From a checkpoint of a small transformer trained on Wikipedia: 13 layers.
Each number is 200 + 40 x the weight over its row's rms, rounded and kept within 0 to 999. Layers, rows and columns count from 0. The size before them is the row's rms in percent of the matrix's.

# up: layer 2 MLP up, 832x256, rms 0.175, rows 758-766, columns 0-255
# down: layer 2 MLP down (transposed), 832x256, rms 0.157, rows 758-766, columns 0-255
# gate: layer 2 MLP gate, 832x256, rms 0.176, rows 759-767, columns 0-255
up758,105,235,220,222,193,201,164,215,148,143,217,187,233,225,253,117,193,204,220,180,231,310,203,209,261,225,159,230,237,227,166,169,179,228,181,178,164,191,206,218,159,189,139,227,237,192,179,195,192,234,234,200,256,219,163,181,227,278,214,237,214,259,175,188,208,248,220,196,246,223,164,141,201,198,156,236,141,222,201,192,266,239,168,244,266,220,286,204,214,218,193,260,211,275,158,195,214,236,191,166,141,203,257,195,229,219,161,174,175,181,121,135,304,224,264,178,209,136,319,178,215,208,203,175,170,282,238,169,197,277,214,140,241,184,173,249,154,185,183,239,286,251,204,181,174,201,214,202,179,174,191,209,233,177,201,226,188,211,177,262,206,283,239,188,153,283,139,265,181,186,222,169,239,272,202,236,194,131,148,175,248,242,215,187,247,286,253,200,230,230,244,154,266,217,257,188,171,166,146,161,207,258,247,200,163,200,244,211,266,144,202,133,184,214,167,259,145,138,234,203,170,156,231,218,187,259,244,275,191,185,204,222,212,154,160,239,201,186,241,172,167,200,197,224,234,135,190,227,148,209,227,198,175,97,259,275,225
down758,100,173,202,169,258,211,177,273,215,138,190,201,244,200,189,180,151,243,267,232,312,181,170,255,202,228,143,254,184,229,231,193,206,137,209,183,170,242,164,98,175,148,185,206,184,263,203,236,158,152,238,200,216,152,242,249,182,239,251,292,193,164,210,192,189,254,230,282,191,196,236,139,195,193,186,172,242,232,215,257,170,213,173,185,291,200,211,172,242,248,226,241,206,195,222,113,179,202,253,262,269,205,243,250,216,195,174,205,294,216,172,147,222,241,191,149,286,218,221,177,141,159,178,236,180,232,218,259,209,190,212,202,246,284,155,122,192,177,203,200,206,148,179,207,177,246,202,175,114,180,249,269,181,276,203,199,166,142,215,161,232,147,205,218,264,212,198,181,247,131,184,197,238,202,160,208,188,195,186,255,288,224,253,141,225,222,153,194,256,254,241,168,237,199,225,227,168,161,204,242,235,210,211,198,147,202,193,173,230,163,230,206,166,181,216,114,88,176,175,200,228,167,214,286,234,132,171,157,142,162,168,206,261,185,187,235,249,158,239,139,157,222,162,242,194,156,258,173,215,194,255,150,183,218,174,194,224
gate759,106,216,270,147,232,140,174,216,234,237,222,306,153,157,228,214,142,145,164,213,115,217,100,178,181,165,175,219,174,165,157,132,148,187,292,180,287,185,218,184,200,220,184,174,241,178,234,162,176,179,165,216,183,189,214,180,226,219,193,205,236,186,231,177,150,221,157,241,156,228,162,167,205,212,226,245,185,210,237,216,217,224,252,226,204,186,186,215,233,202,295,149,136,169,151,224,159,233,239,265,158,161,236,166,229,201,198,223,202,197,199,188,201,240,185,283,209,217,249,218,242,260,196,173,170,172,202,211,184,222,213,178,210,213,170,187,188,296,163,211,193,208,208,166,183,192,233,170,260,201,227,231,145,187,323,308,187,120,165,205,152,152,315,237,202,122,245,287,192,232,164,180,172,184,210,198,257,154,136,196,189,204,237,238,229,201,255,186,206,169,284,249,183,176,245,173,323,183,147,146,209,197,173,181,192,178,251,228,190,168,237,240,170,102,235,191,224,159,180,178,180,170,212,282,202,206,154,198,211,172,206,185,161,168,184,304,192,223,182,180,192,140,179,125,225,161,205,160,200,222,258,237,251,267,186,174,205
up759,104,160,180,266,231,207,189,222,233,183,171,170,247,234,227,217,186,168,175,210,181,180,194,246,202,155,182,157,158,171,225,161,168,205,169,209,175,173,250,171,183,157,193,186,181,302,213,212,245,204,199,236,199,225,185,182,223,184,214,198,194,170,182,206,162,240,188,260,233,309,187,207,238,134,218,122,247,242,193,231,169,221,95,282,172,213,220,196,215,271,153,226,234,198,218,235,161,224,243,195,262,218,171,236,177,168,328,208,216,246,236,182,220,123,171,145,245,148,135,192,222,206,192,150,225,161,265,197,192,120,192,253,159,187,238,204,189,275,180,214,258,169,236,174,214,196,269,257,220,232,234,189,223,202,152,194,251,293,187,220,162,139,240,234,282,192,183,129,241,166,219,180,255,175,184,200,135,159,236,241,288,243,256,238,275,192,175,146,165,210,153,216,284,194,192,237,159,250,220,206,230,201,260,107,253,306,192,178,218,236,230,253,220,181,224,247,196,181,127,236,143,287,193,184,250,145,191,257,208,138,216,148,206,215,222,169,247,157,183,184,257,202,190,225,229,209,222,192,147,235,280,234,207,230,164,202,188
down759,100,271,255,206,201,209,115,281,204,167,250,232,247,257,259,224,151,198,259,138,169,282,236,199,216,140,168,234,207,199,237,161,97,148,229,254,246,202,210,141,175,144,285,167,200,175,198,167,180,243,242,195,172,195,200,238,255,179,265,248,222,166,230,173,245,171,203,177,199,236,147,163,213,196,197,175,203,201,183,242,195,181,202,189,170,149,245,147,254,238,145,190,209,188,189,231,183,220,303,213,168,190,213,166,219,156,146,215,191,251,229,203,262,186,182,182,184,206,237,248,158,252,239,241,154,153,198,174,160,177,197,189,156,150,223,154,240,179,260,240,178,152,180,285,88,191,176,255,72,233,174,196,205,245,281,282,189,191,201,173,216,158,146,178,220,238,204,271,270,169,173,247,270,212,145,195,240,230,233,223,244,198,252,249,197,243,247,202,192,227,187,153,228,175,187,237,240,202,198,200,132,244,146,210,238,233,158,222,259,263,178,151,181,296,223,119,227,191,193,152,190,195,162,190,252,168,180,253,193,203,190,173,189,207,224,203,209,185,198,211,204,152,216,182,242,205,160,193,127,193,140,177,130,238,123,166,170
gate760,100,237,159,246,185,240,133,154,268,206,244,220,139,224,220,249,200,240,237,126,196,248,187,91,183,230,232,131,247,182,159,222,197,227,178,224,192,208,150,242,128,281,226,162,153,268,240,180,173,253,198,275,209,226,171,136,221,195,192,170,186,207,246,139,239,185,204,253,190,223,221,173,230,251,273,208,168,206,189,151,185,220,266,226,194,218,229,163,124,191,212,234,216,150,196,193,302,256,221,159,238,189,190,228,252,272,235,219,140,211,230,91,166,187,280,240,201,228,186,191,214,236,217,234,187,224,207,207,143,149,236,188,242,123,172,281,164,211,217,175,94,281,170,181,176,242,191,229,191,233,146,253,195,169,225,205,189,213,114,192,224,134,158,178,196,206,157,209,183,151,184,198,291,233,204,270,198,162,232,250,151,224,251,158,216,223,144,197,254,181,199,173,202,294,201,180,251,187,172,218,224,206,173,194,145,191,196,243,150,231,252,185,222,211,251,215,242,198,231,187,172,180,222,189,169,257,231,185,227,114,136,201,198,188,146,185,165,185,213,122,209,273,179,249,220,150,194,194,267,246,218,217,146,190,207,124,169
up760,096,296,255,200,222,210,209,241,230,248,207,168,255,229,224,144,222,199,205,111,208,237,122,193,178,196,189,164,260,189,221,282,215,192,230,147,188,163,240,206,204,147,139,261,186,154,203,222,188,176,181,210,163,223,228,253,171,190,193,130,236,254,290,194,147,210,162,228,186,158,180,219,217,255,205,236,204,205,167,161,125,230,146,279,273,143,203,267,198,196,198,261,177,242,207,245,212,137,167,194,187,279,221,233,175,190,173,173,146,249,261,205,156,166,228,173,234,118,263,204,87,200,257,208,185,163,149,182,187,185,173,169,159,186,173,247,200,219,149,223,235,184,140,215,235,227,119,168,179,160,110,185,191,220,274,198,255,186,225,131,200,175,233,213,205,199,199,151,204,189,212,167,157,158,151,211,170,154,167,200,221,238,234,163,191,242,167,196,155,228,247,239,225,218,173,217,200,178,214,247,212,263,180,174,163,186,170,173,211,184,223,184,205,283,222,154,250,271,166,300,216,178,230,263,188,282,191,241,199,208,221,114,226,175,284,127,193,141,224,185,196,254,198,139,212,245,149,242,194,218,175,151,151,218,102,260,219
down760,099,236,219,193,233,109,207,215,230,261,228,263,212,241,159,234,163,181,173,183,249,178,138,237,177,199,183,250,208,184,213,260,212,237,171,165,198,125,188,187,175,167,197,135,224,172,154,171,126,280,252,170,201,287,207,242,211,181,252,156,277,207,220,173,129,228,186,210,244,254,174,169,194,139,219,284,154,156,236,204,201,154,228,273,191,237,229,188,230,193,168,223,147,255,300,202,214,149,229,101,241,218,138,224,227,141,55,189,252,208,257,153,149,255,139,249,195,220,202,250,181,209,187,218,202,251,185,227,234,196,131,169,195,216,241,206,209,153,132,200,202,165,217,269,216,167,171,262,206,174,239,161,250,274,194,176,122,243,218,255,207,202,188,153,173,212,205,184,211,225,182,204,134,179,208,218,156,231,219,210,205,193,181,218,168,219,199,214,164,197,265,271,245,136,225,225,180,147,133,179,186,155,260,245,213,215,231,117,246,205,152,198,209,185,207,138,126,208,210,256,234,169,305,257,127,225,184,203,210,156,235,238,194,188,202,223,216,188,204,242,208,200,213,147,216,221,186,212,215,180,180,209,169,203,124,283,249
gate761,096,178,180,244,209,164,186,195,213,228,254,182,196,252,136,132,317,229,174,231,190,184,210,188,192,150,104,214,213,256,166,193,235,211,189,237,249,259,245,200,123,152,184,231,310,216,195,260,204,212,188,266,173,211,128,215,197,223,199,237,155,267,181,218,215,243,266,139,255,202,204,232,160,304,199,200,118,242,168,199,194,248,228,229,192,248,245,290,199,198,239,196,202,157,206,192,229,277,211,195,228,219,175,210,243,181,252,197,243,157,172,187,180,225,148,226,164,253,223,221,165,149,189,192,192,210,245,146,112,186,161,168,213,195,263,261,192,181,226,239,187,266,200,257,252,199,209,144,181,234,127,168,254,194,157,134,130,250,236,190,191,138,166,106,224,268,216,168,153,231,202,204,270,191,175,166,172,218,166,132,237,163,198,157,186,191,290,166,240,226,243,215,209,270,286,230,189,215,260,188,249,208,162,143,211,153,204,208,154,133,95,121,200,181,171,220,215,221,200,174,205,200,184,177,285,221,185,128,191,171,196,226,160,206,231,221,276,229,156,201,217,176,235,187,217,205,210,204,206,170,177,181,228,181,227,142,177
up761,101,250,186,242,217,247,203,238,186,170,285,184,197,234,145,131,237,281,206,225,198,182,146,189,255,199,166,249,220,150,159,256,253,175,146,154,190,264,164,141,94,127,187,204,230,206,140,253,198,182,240,265,205,203,170,214,173,208,196,211,237,183,161,171,181,254,264,177,267,161,164,232,154,194,218,170,143,268,174,181,261,207,211,209,209,220,227,147,178,147,243,269,178,200,159,217,209,179,175,198,224,265,240,180,304,206,236,184,251,155,126,259,142,165,147,180,175,171,185,168,182,144,143,144,212,214,200,227,141,238,253,162,210,249,196,230,193,219,216,241,142,191,234,234,177,185,188,132,201,264,137,193,228,139,163,181,206,235,176,159,247,153,185,130,154,228,230,188,230,151,215,217,196,182,189,125,201,176,176,173,189,192,204,120,233,203,319,182,238,167,233,204,178,215,206,263,237,193,241,230,258,217,190,209,230,218,309,158,193,141,105,120,158,204,150,269,182,205,208,111,169,214,203,188,221,229,205,165,185,223,168,247,109,194,146,213,233,207,196,115,205,171,255,220,200,177,165,152,211,206,194,203,198,161,164,188,166
down761,090,191,238,239,207,191,88,199,194,194,188,204,200,247,250,101,237,157,204,216,140,239,190,195,217,187,143,157,226,268,165,174,254,199,159,196,198,257,202,160,249,197,222,132,238,163,134,216,169,188,203,216,157,150,199,241,291,212,188,223,143,104,215,176,165,248,287,222,228,160,184,187,234,231,236,175,212,289,171,252,228,231,245,230,259,229,201,135,212,89,235,220,194,219,212,157,133,256,220,180,130,165,202,178,221,178,187,225,137,178,184,293,191,228,161,137,250,202,189,189,232,177,238,238,148,255,219,201,205,167,227,218,212,229,236,203,234,193,248,303,161,248,246,214,247,183,218,181,236,139,159,218,156,220,246,151,198,214,238,160,253,215,237,211,178,193,202,170,180,198,276,199,146,145,211,173,242,188,230,209,226,190,156,198,250,189,265,172,214,138,230,157,248,183,229,268,247,149,202,169,148,212,201,172,228,255,177,187,192,131,203,183,193,113,226,224,170,110,248,248,224,180,255,231,201,175,255,210,239,242,175,254,179,217,212,143,184,250,255,215,154,130,178,192,212,204,214,101,240,231,240,233,238,246,131,212,151
gate762,101,151,236,235,143,145,237,276,232,309,193,159,241,249,229,236,231,214,224,224,303,170,235,153,127,244,142,263,154,142,215,239,204,174,155,192,94,158,219,251,218,241,232,185,239,155,279,200,208,194,98,234,221,219,261,208,212,249,153,192,147,217,192,186,237,214,261,209,228,176,191,187,216,234,139,179,278,284,270,200,166,200,194,226,135,225,190,289,205,180,181,198,175,226,170,233,248,290,209,211,188,175,200,172,142,229,215,122,207,177,213,318,161,180,213,195,240,195,161,205,149,268,243,211,261,239,219,210,184,165,248,219,185,218,243,287,197,138,157,180,176,203,216,202,216,289,205,218,235,237,208,185,172,271,218,182,212,110,153,217,257,179,233,189,203,225,215,230,154,177,190,170,198,184,244,167,190,225,211,263,154,245,193,229,119,243,206,185,190,277,222,202,210,257,192,207,188,214,223,199,238,211,228,144,203,199,205,203,135,159,111,250,221,246,219,286,207,223,225,219,214,184,203,235,202,156,191,226,193,190,216,152,198,240,207,157,206,190,161,199,235,180,272,238,128,206,156,203,213,156,203,223,198,246,133,154,151
up762,103,187,151,204,229,228,195,189,199,144,233,164,237,139,217,130,210,166,204,209,212,235,272,204,277,217,221,192,204,213,262,240,238,229,192,208,223,220,239,244,214,138,153,217,197,249,194,228,219,157,194,247,229,146,156,228,220,213,243,242,228,203,165,222,221,165,192,210,193,222,175,195,213,245,238,157,202,168,210,193,159,199,144,162,173,175,222,186,308,186,228,270,269,135,203,169,166,176,226,198,244,207,217,199,259,222,257,247,197,187,194,138,264,253,237,273,195,252,228,201,216,167,133,272,179,239,249,196,212,220,173,161,181,207,189,139,192,169,182,252,220,144,134,190,218,165,234,209,227,261,172,222,179,206,233,168,229,260,271,185,227,216,191,152,208,224,176,79,308,172,151,222,202,198,185,177,82,168,134,250,269,180,168,134,189,126,107,247,191,186,169,224,223,208,151,140,226,181,119,182,218,185,192,197,191,207,190,191,227,231,208,187,175,221,181,119,159,260,110,217,118,228,174,157,182,277,204,221,109,215,154,218,232,226,218,230,171,232,130,179,205,189,129,141,217,232,265,200,203,200,300,141,168,138,249,200,165
down762,101,244,154,136,245,218,197,146,226,190,179,194,190,152,192,156,188,193,210,175,163,168,166,201,222,143,191,204,197,204,132,191,206,181,250,181,254,219,207,201,236,191,246,226,185,203,224,227,197,189,237,203,141,166,186,196,206,267,175,160,191,229,175,185,209,145,154,194,199,122,248,136,187,172,212,177,188,86,126,188,180,212,175,193,209,178,232,163,162,184,217,209,183,227,200,191,159,174,203,178,243,267,261,179,203,162,217,123,214,156,200,66,205,235,237,160,215,169,196,233,152,200,167,196,213,281,198,170,239,194,196,244,161,202,256,127,195,188,132,229,159,174,255,228,203,164,242,210,247,227,291,191,208,91,219,232,156,187,186,157,163,223,238,220,196,286,126,266,273,220,167,197,233,198,202,221,145,179,170,229,193,182,124,106,258,164,174,230,145,189,223,211,242,177,254,204,170,169,245,92,229,138,264,200,133,251,205,167,237,163,210,153,181,156,220,138,153,229,188,212,211,194,182,152,118,204,159,211,117,235,140,257,236,96,124,241,187,207,215,189,195,205,183,127,181,225,288,183,226,237,227,176,183,171,262,215,282
gate763,092,159,165,220,181,129,222,177,144,152,164,330,243,125,190,258,242,221,263,167,229,290,210,76,181,247,295,206,175,168,200,205,184,256,205,202,240,194,229,168,207,271,151,168,156,172,239,180,194,180,278,200,226,220,252,174,259,147,194,203,195,237,184,175,187,126,185,193,205,203,166,171,239,247,236,193,173,182,188,184,156,215,186,167,210,227,235,216,125,141,193,128,256,255,288,225,226,213,210,107,250,212,175,258,216,253,181,181,247,247,224,211,193,236,204,210,228,153,180,180,176,131,197,259,168,149,188,179,224,200,238,225,189,224,153,243,219,259,212,164,180,194,192,153,130,198,198,213,226,155,220,256,185,274,178,287,217,261,239,216,266,185,192,234,295,116,206,178,221,204,157,242,250,162,177,173,242,187,247,180,235,197,212,176,267,180,217,191,201,161,187,236,216,196,182,234,171,193,302,249,164,162,177,189,211,220,151,240,183,183,199,214,222,192,194,151,156,210,160,102,249,181,166,231,205,200,166,152,205,192,192,201,200,169,212,220,217,210,152,213,197,102,237,226,282,215,249,268,140,195,282,133,207,177,186,225,205
up763,086,200,219,189,194,136,237,183,191,183,196,235,146,166,260,216,195,201,178,177,208,174,191,171,186,213,257,191,267,128,150,241,192,226,134,79,265,223,215,227,237,204,203,273,166,285,211,201,136,277,212,245,192,154,249,256,170,122,221,211,166,168,222,141,177,162,209,219,242,86,165,190,213,152,265,156,233,158,175,227,272,165,283,131,214,191,213,154,164,175,241,193,211,264,233,194,248,192,251,223,212,174,197,262,212,245,252,211,192,150,184,185,273,161,216,248,197,174,212,151,136,187,168,176,155,183,155,117,209,196,247,175,215,278,243,121,195,240,214,195,247,236,270,221,245,199,166,203,257,133,214,206,188,207,254,246,147,210,159,203,161,237,245,194,214,157,204,177,242,222,151,164,146,206,212,173,241,152,186,193,148,223,219,237,297,173,243,175,197,243,224,152,165,157,144,254,183,198,264,200,291,230,134,114,143,265,244,155,178,245,143,208,218,230,136,182,251,170,250,173,194,191,268,163,202,165,198,177,192,194,148,179,234,237,229,249,186,226,186,223,202,232,191,181,198,197,254,263,235,231,159,211,220,190,214,200,247
down763,091,269,215,245,184,147,206,228,223,268,234,169,192,209,218,204,212,250,183,194,139,255,175,238,222,154,190,211,144,280,140,196,221,246,237,188,185,191,214,241,190,212,187,150,337,152,199,191,246,204,207,102,123,218,178,185,245,237,156,213,193,188,198,250,209,168,173,172,246,182,205,179,210,243,184,182,245,130,162,194,244,169,163,194,191,264,222,207,238,249,228,194,248,227,220,166,218,225,239,191,213,225,311,183,203,194,279,233,208,267,147,107,167,194,157,209,132,140,231,197,199,234,207,209,320,192,250,216,187,269,140,152,181,234,182,161,188,202,193,234,218,188,219,154,218,162,282,189,210,186,259,262,233,164,222,216,142,275,182,226,223,202,248,150,214,199,193,242,182,279,201,126,154,266,227,235,170,207,231,216,217,328,213,248,200,240,218,127,223,273,152,213,171,179,189,190,199,123,234,152,123,170,225,178,164,194,241,217,239,239,191,157,134,185,220,239,232,151,201,214,258,256,217,202,177,162,159,156,219,192,219,159,248,247,178,203,177,186,201,202,177,323,237,183,198,171,159,201,183,216,161,212,133,227,232,158,174
gate764,093,162,193,205,59,154,115,165,262,165,200,161,156,236,189,193,174,94,244,202,93,210,172,183,197,164,201,152,196,174,206,211,254,191,199,182,175,220,161,185,200,188,211,267,276,212,184,223,184,207,131,172,198,207,224,187,269,232,131,172,161,226,281,206,238,197,207,279,159,144,235,176,184,188,134,168,137,160,260,211,245,224,209,234,251,187,216,244,172,236,262,121,147,199,185,221,224,184,156,164,179,211,127,198,155,154,234,187,152,200,256,198,253,194,254,232,165,174,233,187,209,192,161,212,241,277,194,299,165,207,171,236,163,255,167,225,194,147,156,194,272,220,187,187,166,286,185,100,206,199,176,137,203,214,236,205,218,223,262,153,247,278,268,190,218,192,145,153,204,223,219,204,174,222,257,225,165,194,206,200,204,219,243,182,182,182,231,214,243,205,229,151,208,212,223,163,206,226,205,183,213,157,222,209,214,189,206,137,95,167,218,162,142,242,203,222,252,264,197,231,213,129,228,210,167,165,179,256,148,198,202,152,232,254,251,225,238,159,230,167,264,174,193,262,143,194,190,228,249,171,122,156,169,174,124,175,148
up764,091,185,195,192,161,192,169,200,168,120,240,165,192,250,189,159,163,120,229,176,186,251,193,162,235,178,144,150,212,213,150,225,202,179,224,196,225,225,202,193,186,189,285,283,258,211,243,158,198,279,213,139,181,209,227,228,289,141,213,109,257,230,213,202,248,207,201,228,214,159,143,215,136,237,156,231,199,190,245,239,230,185,170,305,185,213,250,223,164,228,244,182,135,204,151,169,205,192,174,125,167,252,190,168,219,173,275,159,115,209,200,187,230,184,238,213,225,255,250,194,220,193,277,245,242,274,209,223,235,226,195,227,144,246,190,189,178,178,181,188,181,181,165,158,258,210,180,149,199,164,184,186,209,208,219,209,203,267,245,137,191,207,250,196,254,162,154,124,168,258,269,195,205,200,259,272,198,222,194,218,215,238,243,186,198,172,232,206,232,222,232,140,173,169,204,180,141,285,259,202,174,191,192,172,282,215,171,208,132,134,169,216,198,217,285,295,276,220,207,168,273,131,267,187,213,233,235,241,166,160,190,175,223,213,306,221,206,127,187,215,180,269,218,243,188,232,144,204,263,241,164,151,163,185,219,139,162
down764,097,170,255,225,152,149,141,183,223,128,205,219,161,203,208,180,230,216,248,203,181,258,202,199,235,203,227,202,142,131,232,264,150,198,216,154,220,168,83,187,234,229,269,181,184,199,179,200,191,300,167,216,201,226,129,284,238,161,234,214,212,227,177,196,231,198,177,219,166,180,250,204,185,169,258,177,243,192,220,226,205,150,207,205,299,157,239,159,185,200,210,103,144,191,267,185,230,223,168,205,154,179,223,241,183,241,138,219,157,221,233,164,239,210,211,266,157,108,159,174,226,205,140,147,202,215,164,242,227,242,202,161,162,191,162,188,182,161,215,277,166,235,241,203,185,234,164,203,184,220,227,172,179,170,152,175,247,155,160,151,242,212,169,176,213,209,207,162,241,265,176,196,274,220,162,212,185,274,198,191,214,247,183,215,213,205,207,114,253,255,254,160,162,197,231,156,216,158,210,245,253,212,288,119,171,142,256,194,149,245,257,265,210,242,197,203,199,284,225,124,180,152,228,211,106,204,203,140,189,228,222,177,191,252,209,230,252,169,256,158,145,205,243,279,177,255,174,215,221,144,187,207,170,117,100,193,178
gate765,114,228,197,156,183,221,146,212,242,239,237,143,184,250,207,164,177,164,240,191,251,189,241,223,240,172,187,129,223,191,221,159,150,249,226,247,170,184,143,216,202,162,212,239,229,278,213,183,183,210,130,201,203,215,182,188,283,136,201,207,175,254,204,196,234,275,198,202,133,224,159,163,201,210,185,226,234,210,225,197,254,186,236,177,238,199,252,237,266,208,236,164,151,150,232,150,171,231,248,147,119,172,225,149,209,188,214,143,172,216,167,220,198,214,187,241,171,154,99,260,136,262,157,212,238,240,166,191,167,198,184,205,305,143,209,173,289,179,219,216,147,199,244,144,199,283,250,222,212,153,188,184,175,186,246,202,186,111,225,150,111,228,283,192,165,260,196,225,198,221,207,210,96,121,223,269,231,131,191,127,216,194,176,204,191,206,136,203,188,232,269,191,227,248,165,95,233,223,192,178,172,93,185,170,216,206,180,174,209,223,181,239,106,207,211,125,225,238,198,177,219,138,197,236,178,152,307,202,163,189,218,183,122,151,205,242,163,192,189,270,149,181,161,229,194,191,202,198,192,196,209,203,156,243,166,177,221
up765,112,163,146,171,221,216,224,226,248,214,227,183,209,141,110,197,206,231,140,193,170,201,201,183,87,172,192,201,185,197,185,263,236,95,194,147,167,175,169,191,185,255,117,211,125,216,191,175,242,266,221,210,196,195,281,296,162,202,239,196,182,177,219,220,211,201,241,198,213,196,240,255,210,301,165,196,179,204,173,204,225,224,167,200,151,136,178,150,185,213,211,227,232,247,251,173,161,239,196,278,230,233,193,286,249,218,228,275,235,197,247,189,187,289,177,198,212,234,258,189,241,171,269,168,167,163,183,255,256,131,213,208,153,268,148,233,205,189,189,270,136,219,191,184,127,101,166,231,151,266,254,217,192,197,218,167,206,155,139,215,313,119,171,175,205,197,202,164,172,175,302,221,295,292,172,197,235,223,143,272,157,182,206,197,152,193,165,218,234,197,161,242,251,168,231,256,243,182,229,215,191,215,192,194,234,202,205,202,186,150,157,224,218,202,256,199,194,142,219,225,247,211,187,206,180,199,212,181,192,159,205,219,231,208,216,195,294,221,161,195,204,207,214,178,187,185,283,198,178,139,161,149,165,149,253,228,188
down765,108,212,184,221,221,234,197,222,260,175,203,277,158,175,195,201,206,256,273,181,159,276,267,141,176,137,139,187,194,205,165,153,242,176,230,185,176,162,167,200,190,273,249,192,184,207,210,219,226,282,240,252,213,234,167,272,174,203,224,189,241,127,288,156,196,198,179,184,201,136,242,90,200,166,214,172,215,149,193,188,286,176,115,175,205,145,204,209,249,179,168,228,125,179,285,190,205,203,200,206,199,206,221,240,168,200,165,190,224,231,216,232,251,212,249,246,120,207,169,214,133,180,118,198,261,208,244,244,188,209,237,196,237,145,221,148,187,219,241,205,186,213,227,181,161,157,160,149,256,215,258,228,232,258,177,210,244,184,201,246,253,198,157,187,164,127,167,222,121,175,192,279,187,152,235,246,199,182,196,246,187,238,243,209,210,225,274,175,188,166,168,158,132,222,164,94,122,127,257,187,153,221,191,253,208,203,255,187,244,165,222,192,199,148,155,186,250,201,202,213,193,172,140,162,254,196,96,196,196,192,177,214,170,237,198,119,166,195,166,213,237,162,170,272,220,222,190,170,137,178,198,206,88,218,264,195,212
gate766,092,185,251,209,154,217,195,219,159,201,226,183,218,151,192,227,258,165,178,195,140,165,188,242,241,182,258,243,184,224,188,157,173,220,268,177,209,123,252,219,160,203,179,115,171,184,140,182,190,205,278,224,173,144,233,204,173,197,215,227,219,283,224,187,179,212,236,202,244,231,232,275,209,169,188,234,207,218,188,217,273,208,220,202,266,201,120,221,252,274,201,327,159,155,229,227,218,216,122,212,219,154,198,232,230,260,162,238,244,160,200,205,171,204,207,289,204,236,214,255,185,227,204,204,203,251,208,205,139,184,240,206,175,259,176,260,152,169,246,227,185,204,212,164,137,179,301,194,163,210,263,235,220,159,213,135,177,282,204,214,124,183,136,184,195,203,176,140,262,211,199,186,145,167,169,245,142,178,269,164,156,274,171,256,222,121,174,133,263,166,162,170,288,213,197,207,207,178,241,233,166,299,213,198,198,225,198,165,196,164,216,169,201,242,200,147,263,140,245,243,193,225,113,190,195,244,249,140,246,179,216,200,178,206,238,195,260,190,187,212,231,284,135,200,257,187,149,206,226,199,267,221,157,194,166,122,238
up766,095,246,205,208,254,147,180,198,218,198,266,186,194,205,234,150,258,209,214,231,177,313,156,178,173,216,151,200,198,179,165,206,211,199,181,221,232,182,204,141,192,161,192,282,201,187,165,153,177,152,137,176,190,237,129,292,265,197,200,231,200,222,204,206,196,204,201,209,179,192,222,210,212,235,175,244,156,181,207,168,184,190,101,222,230,264,250,196,201,183,129,158,238,202,174,165,248,189,161,155,174,122,265,161,172,132,197,244,249,100,184,224,169,192,189,178,227,242,204,155,215,194,199,174,223,226,135,233,230,195,182,114,159,187,258,160,160,136,135,168,187,231,297,164,191,151,168,181,174,235,246,201,213,222,214,229,160,167,173,194,269,248,257,141,140,182,239,243,158,192,143,248,274,173,214,235,181,266,129,189,238,158,193,148,165,197,239,252,144,205,198,261,212,184,193,210,275,204,190,199,198,142,164,247,173,154,170,167,230,193,130,158,227,158,277,272,242,177,93,107,186,121,140,268,216,242,145,264,206,199,210,259,192,150,221,247,123,192,232,219,182,219,208,204,175,185,206,167,229,193,225,160,166,144,154,172,162
down766,102,232,203,222,214,180,199,188,239,186,220,229,204,208,189,212,192,190,166,246,143,330,119,319,212,214,178,208,183,213,128,165,205,196,240,190,130,189,216,204,211,151,226,195,164,214,203,219,229,213,211,171,161,142,206,213,188,149,216,234,193,158,174,282,198,235,257,224,250,233,262,174,212,142,114,149,196,196,184,258,239,184,228,221,215,144,140,197,271,240,147,204,193,241,201,161,142,250,214,224,197,138,192,162,240,202,243,166,244,250,246,163,192,211,253,275,199,233,267,227,136,204,221,235,170,168,154,234,213,150,235,193,145,203,168,193,220,202,216,252,176,225,138,176,171,188,228,196,156,262,232,146,167,216,179,210,270,205,157,209,111,148,201,171,238,252,272,193,236,187,238,258,196,233,218,201,197,154,166,151,312,206,164,240,155,274,182,280,228,150,174,131,221,186,165,227,225,195,192,212,202,260,171,240,156,279,221,162,189,211,194,249,223,162,178,220,97,235,173,175,204,217,274,214,221,214,95,227,218,207,234,166,207,158,241,156,163,161,272,182,252,208,240,175,222,156,210,180,160,176,308,195,163,198,151,116,182
gate767,103,225,246,205,165,257,215,152,210,260,223,221,182,214,203,206,141,227,159,170,202,257,275,185,196,185,157,258,260,268,139,254,210,167,199,198,163,153,125,215,217,230,172,207,232,237,167,243,220,115,183,171,141,172,220,115,291,169,154,204,246,185,192,152,191,234,274,230,261,159,190,190,246,236,213,185,232,227,231,261,224,161,208,233,196,168,185,172,185,243,174,169,124,133,230,240,197,147,249,203,235,235,244,214,278,201,231,185,197,187,183,235,227,202,206,136,238,214,208,164,204,224,224,154,267,202,246,164,239,290,188,176,160,194,229,251,232,193,235,175,143,231,170,273,211,264,227,139,182,161,163,252,162,264,203,329,199,233,253,241,162,223,195,189,217,230,135,184,247,139,150,144,166,156,230,237,162,229,162,134,228,266,172,204,112,227,180,211,171,177,185,230,244,170,229,196,246,178,176,168,228,232,158,175,192,202,280,121,149,153,177,211,158,154,200,211,218,153,201,170,214,207,228,165,217,188,161,188,195,234,219,168,193,169,212,167,251,207,149,198,208,236,217,204,223,202,170,283,90,164,279,186,141,103,200,167,260